Each number is 128 + 24 x the weight over its row's rms, rounded and kept within 0 to 255. Layers, rows and columns count from 0. The size above them is the row's rms in percent of the matrix's.

# layer 6 MLP up, 1024x256, rms 0.0651, rows 975-1023, columns 224-255
size [ 90  80  98 110 104  95 107  99 105 100  98 100 105 104  95  99 104  99 112 105 100 107 110  99 122  94 111  98 100  83 112  86 101 105 100  82 104 101 107  82  77  99 110 104 105 106  98 111  84]
[[103 126 129 111 111 121 128 142 144 120 134  59 151 144 146 104 130 110 136 125 127 122 157  97 126 169  83 134 137 133 139 156]
 [124 151 148 146 154 101 106 140 123 168 136 153 112 139 178 143 142 123 128 103 158 111 113 136 136 139 188 129 133 155 163 127]
 [161 153  93  86  94 112 125 151 134 134 140 134 142 146 151 115 143 181 153 147 131 135 122  93 114  94 102 147 130 118 113 112]
 [ 99 169 108 104 134  92 111 104  92  77 131 109 110 115 111 129 132 100 142 114  95 116 124  70 150 156 140 111 119 153 105 100]
 [123 175 101 125 133 143 140 163 124 152 161 162 136 113 102 115 155 114  97 145 131 133 112 138 152 148 150 169 151 126 110 175]
 [131 113 128 100 133 123 132 150 120 106 129  83 135 135 145  93 177 114 137 146 141 147 139 108 168 161 114 137 104 144  93 125]
 [131 121 144  93  95 106 113 137 159 158 118  97 110 149 133 145 140 140 139 141 135 128 103  99  74 122  86 105 108 125 151 106]
 [155 134  84 136 111 113 115 133 123 126 146 160 137 148 123 106 141 150 131 140 146 125 128  51  79 103 147 122 119 188 103 114]
 [118 131  75  63 111 126 144 112 140 108 113 119 141 125 138 123 157 104 159 122 178 114  95 107 138 140 124 117 140 134 136 144]
 [102 109 159  87 157 136 117 124 116 136 155  95 114 138 129 121 160 121 122  85 138 126 137 129 156 102  57 177 123 120 180 159]
 [112 138 140 116  99 137 170 106 134 117 102 117 131 148 116 149 120  98 145 152 143  81  92 120  72 162  80 114 170 159 128 155]
 [152  93 121  99 146 133 104 136  86 129  82 139 107 126 122 128  83 128 128 114 112 134  92 120 123 104 153 128 159 137  82  84]
 [117 121 113 117  82 124 109 115 131 146  96 130 123 103  87 126 118  92  94 101 165 121 139 114 105 117 137 168 103 108 119 101]
 [155 113 106 119 129 119 133 153 112 159 158 125 144 139 121 134 107 101  91 156 180 128 108 147 136 155 131 129 156 151 118 138]
 [133 101 128  77 110 133 109 117 110 110 138  93 131 100 136 133  91 154 120 133 151  92 196 139 100 110 144 104 149 132  86 124]
 [136 170 115  96 136 170 149 141  87 174 156  81 136 130 141  97 108 164 133 112 154 132 146 159 101  95 126  93 176 131 104 123]
 [151 136 124 141 136 124 133 179 101 138  99 109 131 146 121 127 131 153 131 149 165 103 109 138 134 119 152 167 140 149 116  96]
 [145 139  96 142  82 110 103 115 141 122 132  99 109 153 115 144 126 154 125 151  97 120 135 102  86 120 131 111 152 144 134 155]
 [140 121 137  77 122  75  65  85 127 137 162 119 134 134 108 154 108 148 130 150 144  89  89  88 112 111 112 140 151 115 100 103]
 [109 115 120 153 134 146 139 148 142 145 132 144 125 109  76 113 113 161 122  77  94 122 120 138 118  88  77 181 143 136 136 175]
 [133 133  86 158 119  90 111 119 109 108 128 149 120 136 139 103 113 156 156 129 151 149 137 136 124  92 122 112 148 111 114 163]
 [108 132 136 138 145 121  84 108 157 179 157 105 155 108 134 130 148 150 132 141 171 108 127  76 111  95 114 145 174  69 137 131]
 [ 96 141 109  57 112 142 170 115 140 183 131 145 132 122 116 153 118 126 148 116 125 129  74 108 107 111 110 117 151  96 107  77]
 [167 137 156 124 121 138  92 171 142 132  88 146 159 134 145 137 112 159 134 165 138 125 127  99 129 121 124 109 173 159 110 104]
 [116 158 124 135 133 133  77 123  71 148 103  75 125 116 128 123 117 115 144  86 137 102 147 144 109 130 118 121 171 161 168 154]
 [165 130 162  96  86 131 132 130  76 138 126 117  93 109  93 115 164 151 180 107 139 144 157 127 117  88 125 169 117 127 164 160]
 [166 111 101 122 144 145 102  98 121 137  98 114  95 126 155 110 171 105 136 142 121 131 131 121 122 108 118 131 131 128  92  75]
 [124 102 179  89 111 118 136 145 131 125 128 123 159 169 152 148 136 161 135 139 158 114 185 140 146  87 133 141 155 149 163  84]
 [124 133 106 137 131  92 106 130 123 136 105 116  89 141 116 139 100 100 111 153 161 126 158 109 134 144 136 112 111  87 111 111]
 [128 115  87 125 112  75 140 153 119 166 149  95 168 142 122 127 137 123 130 147 158 102 120 111 160 141 104 154 108 111 136  88]
 [120 140 128 144 151 114 125 138 134 118 125  97 171 151  88 155 144  77 122 112 145 115  94 128 123  95 114 130 161 128  67 136]
 [121 121 142 121 173 140 131 123 113 196 134 128  94 150 113 107 163  90 124 134 112 111 121 130 119 139 153 117 120 210 134 109]
 [128 153 109  85 142 176 150 146 114 120 155 106 134  85 129 145 146 116 106 170 168 132 152 127 131 124 121 123 139 161 114 106]
 [104 129  96 126 114 176 151 105 148 122  93 122 126 140 125 146 180 139 134 108 161 121 172 115 127 161 149 140 142 139  88 142]
 [145 111 103 129 118 156 137 102  96 156 116 104 149 125 115 164 151 155 112 122 119 145 167 130 145 146 104 143  98 110 106 137]
 [120 138 145 145 161 166 125 139  81 110 166 156  76 130 123  74 143 131 178 147 160  72 145 126 147 142 110 120 154 160  87 160]
 [163 129 131 105 145 123 123 129  49 150 155 143 122 123 143  68 146 163 103 104 143 134 167  79 129  95 148 140 122 119 109 169]
 [128 156 133 152 161 123 108  99 155 101 148 147 133 113 127 109 100 133 132 109 202 117 151 100 125  89 128 130 106 108 121 107]
 [145 151 121 149 122 121 126 107 111 125 147  92 128 140 144 177 125 148 150  85 151 135 133 118 102  79 141 160  96 110 114 127]
 [146 152 159 128 167 141  72 158 124 102 175 141 170  66 111 118 120 148 138 128 101 120 135 104 116  91 128 139 130 100 151 152]
 [112 101 111 102  98 142 143 142 118 142 133 104  49 161 123  90 130 115 101 142 100 182 126 116 105 114 117 146  75 175  97  92]
 [155 134 115 157 101 131 115 178 163 151 133  79 123 150 114 117 145 127 100 124 146 176 120 124 100  92 119 190 128 174 123 103]
 [116 136 125 122 159 126 129 138 116 155 157 112  97 121 132 102 131 142  92 122 159 156 140 153 183 117 105 152 149 127 108 111]
 [125 167 119 113 133 162 131 105 136 146 106 107  95 123 165 146 142 177 160 165 196 102 131 129 164 100 119 141 126 139 134 149]
 [128 103 114 111 143 126 160 168 130  98 113 117 138 130 140 134  93  85 172 133 144 107 172  99 113 119 116 126 175 115  89 145]
 [120 152 111 139 140 138 150 101 141 135 138 159 143 171 153 140 129 104 124 138 108 159 129 140 125 105 102 125 130 157 127 136]
 [111 166 139 122 100 129 175 111 101 101  85  89 143 129 112 145 133 116 106 101  93 122 145 102 149 120 119 143 145 108 140 161]
 [149 153  94 138 164 114  96 133 106 144 116 133  94 130 144 106 143 140 181 114 146  75 167 125 172  77 164 115  91 186 127 138]
 [145 169 102 116 165 116 102  95 141 129 108  90 112  96 142 104 117 115 109  82 127 132 170 137 123  83 133 139 137 142 120 186]]
# layer 6 MLP down (transposed), 1024x256, rms 0.0501, rows 975-1023, columns 224-255
size [ 93  77  98 109 108  99 108 102 105 101  99 100  90 104  98 101  95 104 111 111 102 108 111  99 116  96 110  97  99  82 107  89 100 104 101  88 103 105 106  86  78  90 109 105 111 109  95 113  88]
[[171 136 120 114 129 151 124 137 186 166 126 170 117  99  85  85 116 147 137 100 123 122 110 149 154 160 144 114 146 119 136 139]
 [ 97 106 128 136 123 137 123 151 131  84 123 121 133 170 121 108 181 102 188 124 123 112 130  81  82 127  53 124 144 150 119 137]
 [143 124 113 128 126 151 105 140 128 132 102 130 142 130 126 132 184 149 106 111 153 165 101  80 130 109 112  89 140 121 146 162]
 [126 120 147 155 101 134 160 100  98 118 154 100 122 139 146 134 127 126 137 137 116 151 176 125 107 110  88 140 120 150 129  91]
 [127 170  91 119 145 113 126 148  90 127 139 183 118 104 122 102 128 126 121 117 214 155 150 131 132 103 109  70 127  98 134  99]
 [169 161  87 158 126 120 134 151 111 127 138 158 136  82  87 125 125 132 174 143 143 123 138 103  92 151 122 118 136  95 186 147]
 [154 141 149 154 112 133 140 104 116 128 104  66 125 147 157 152 125 116 153  94 162 145 105 149 118 113 165 115 116 121  82 123]
 [121 178 123 193 138 121 111 145 137 152 158 136 153 132 110 184 148 171  84 124 134 146 150 161 149 161 109 126 131 168 144 112]
 [149 118  50 139 174 135 124 114 169 108 109 112 109 127 129 179 123 129 138  91 131 114 107 117 147 155 101 136 101  95 171 127]
 [116 147  84 135 107 134 127 145 105 138 101 103 149 194 120 133 158 148 144 153 106 127 133 144 172 112 143  77  98 103 121  92]
 [127 145 117 124 139 129 125 144 111 127 107 155 178 132 146 119 157 118 107  97 146 149 131 126 116 137 169 109 129 123 124 106]
 [148 112 150  97 163 155 133 113 150 104 125 179 130 114 124 183 134  95 144 102 110 171 135 169 133  79  98  82 138 161 117 119]
 [120 120 137 119 145 138 155  93 127 134 128  94 141 142 156 131 138 127 126 107 124 157 123 149 144 127 132 145 112 135 117 134]
 [124 122  93 104 190  91 120 159 125  65 131 122 144 184 129 166 151 111 114 143 108 144 142 127 105 118 115 136 114 146 104 143]
 [130 139 109 105 112 115 140 144 111 114 116  87 119 143 152 138 144 108 154  97  94  96 152  99 110 148 133 136 125 103 119 106]
 [125 121 115 131 136 158 171 107 161  99 123 119 131  96  93 143 149 102 121 138 123 156 122 171 126 128 176 124 169 129 131 137]
 [141 138  92 152 135  88  66 160 119 166 134 118 119  91 137 170  98 112 103 118 147 143 119 122 113 132 103  92  91  81 132 132]
 [112 145 111 120 133 109 104 116  83 140 171 119 153 167 128 170 115 149 136 146  92 118 107 125 107  93 132 122 157 107 132 154]
 [ 97 135 156 117 142 111 106 113  98 125 144 130 120 143 113 128 148 116 110 121 130 161 101 131 152 106 115 149 113 159 191  75]
 [156 111 122 129 143 161 149 133 131 114 123 104 158 131 107  87 109 126 139 115 119  95 160 122 183 155 101 137 136  89  88  86]
 [186  90 137 125  82 176 100 139 112 122 119 121 115 114 178 100 140 146 128 135 144  89 101 152 158 143 175 107 117 124 115 126]
 [117 154 122 133 167 107  99 130 135 125 139 139 105 143 122 108 117 157  90 135 135 147 126 130 103 130 134 116  83 107 120 102]
 [128 110 112  96 151 152 117 162  92 156  99 129 148 142 126 115 153  88 116 102 147 104 140 118 170  83 162 123  99 134 175 116]
 [105 115 124 126 103 134  93 147 126 110 168  96 113 145 142 158 107 104  99 125 138 123 135 122 112 131 119 131 122  96 139 109]
 [131 131 103 127 113 138 119 138 106 110  87 151 114 108 140 177  75 121 108  90 132 111 106 149 123 133 159 138 145 156 101 131]
 [ 98 141 102 105 130 122  69 105 140 132 133 133 144 125 111 130 114  84  96 131  93 177 116 177 101 108 148  90  91 155 102 151]
 [152 151  91  88 139 155 134 147 133 129 128 118 133 113 116  98 102 157 133 105 157 139 137 130 127  73  89 144 141 168 142 108]
 [107 126 134 107 106 132 119 155 133 119 114 130 127 118 134 179 104 167 158 126 132 128 153 142 122  91 100 147 100 117 143 164]
 [ 90 129 114 105 117 131 118 128 103 147  99 120 141 130 126 140 117 118  97 137 180 116 133 121 140 173 171 143 103  98 126 114]
 [162 109 148 125 151 110  97 167 142 133 162  99 132 123  76 157 128 158 105 148 148 133 167  80 161 154  87 134 114 161 146 132]
 [154 131 122 120 151 166 124 125 135 123 118 136 120 110 147 141 167  97 159  74 152 135 128 125 144 123 152 156  89 128 144 143]
 [101 156 110 100 147  74 145 112  63 119 157 148 107  99 160 127 177 124 145 138 118 144 142  87 153 144 134 114 162 129 129 129]
 [113 132 142 102  94 162 134 123 139 110 125 130 113  87 149 107 132 117 143 133 136 152  97 119 113  96 107 121 102 131 131 161]
 [138 101 129 146  99 149 138 129 137 132 109 154 147  89 143 133 159 131 139 139 145 140 113 167 132  86 152 119  92 134 105 115]
 [115 136 158 161  82  97  99 119 149 156  90 125 168 163 119  99  80 103 126  87 134 110 104 108 127 105 137  79 121 139 126 185]
 [114 123 111 148  81 116 102 123 116  95  99 118 133 183  94 178 133 136 128 171 118 111 118 126 128 100  95 143 133 121 173 134]
 [140 158 131 139 143 136 117 126 124 116 142 130 113 131 142 149 146 166  94 148 162 140 122 128  87 127 104 122 110 119 125 149]
 [188 117 131 104 157 124 112 146 155 110 124 135  50 113 159 131 134 130 156 109 164  98 129 136 108 105 103 138 117 136 132 113]
 [127 125 143 124 124 115 112 116 125 108 100 120 136 107 138 155 143 116 103 109 182 155 106 132 162 140 144  99 129 121 105 109]
 [ 89 137 108  77 107 124 117 163 102 184 154 144  91 107 104 100 136 143 139 162 165 112 103 170 172 135 144  93 127 113 139 121]
 [113 152 143 157 161 128  94 143 126  93 131 156 125 131  99  99 123 138 122 113 155 129 136 134 141 143 129 142 136 109 143 162]
 [127  96 118 126 133  97 100  84 162 108 134 119 160 165 121 134 122 132 151 106 127 101 108 158 139 146 170 153 146 134 128 136]
 [137 111 151 110 119 121 118 147 139 110 135 123 119  81 145 127 150  86 180 101 107 126 148 120 119 138 126 125 120 132 117 119]
 [ 96  93 119 134 105  69 134 132  96 124  97 130 123 130 141 141 128  89 142  97 119 147 146 118 124 114 146  99  64 139 119 126]
 [114 146 101 131 166 130 115 116 132 126 121 153 133  87 155 135 113 100 148 133 146 172 123 133 120 134 128 103 141  73 150 130]
 [111 146 123 100 130 146 137 102  94 142 115  97 117 175 118 125 139 123 157 119 108 127 130  86 104  72 109 152 116 121  94 109]
 [133 144 109 105 111 117 141 142 122 143 146 131 135 101 146  93 121 152 110 118 166 139 129 131 139 129 127 106 133 183 126 113]
 [154 133 106 133 163 115 123 135 182 138 117 120 122 104 130 136 131 133 141 133 119 138  93  96  94 125 154 112 121 116 124 158]
 [157 121 152 122  64 157 156 170 118 149 140 132 153 170 139 115 144 125 169 132 113 130 126 117 172 133 111 169 131 122 148  88]]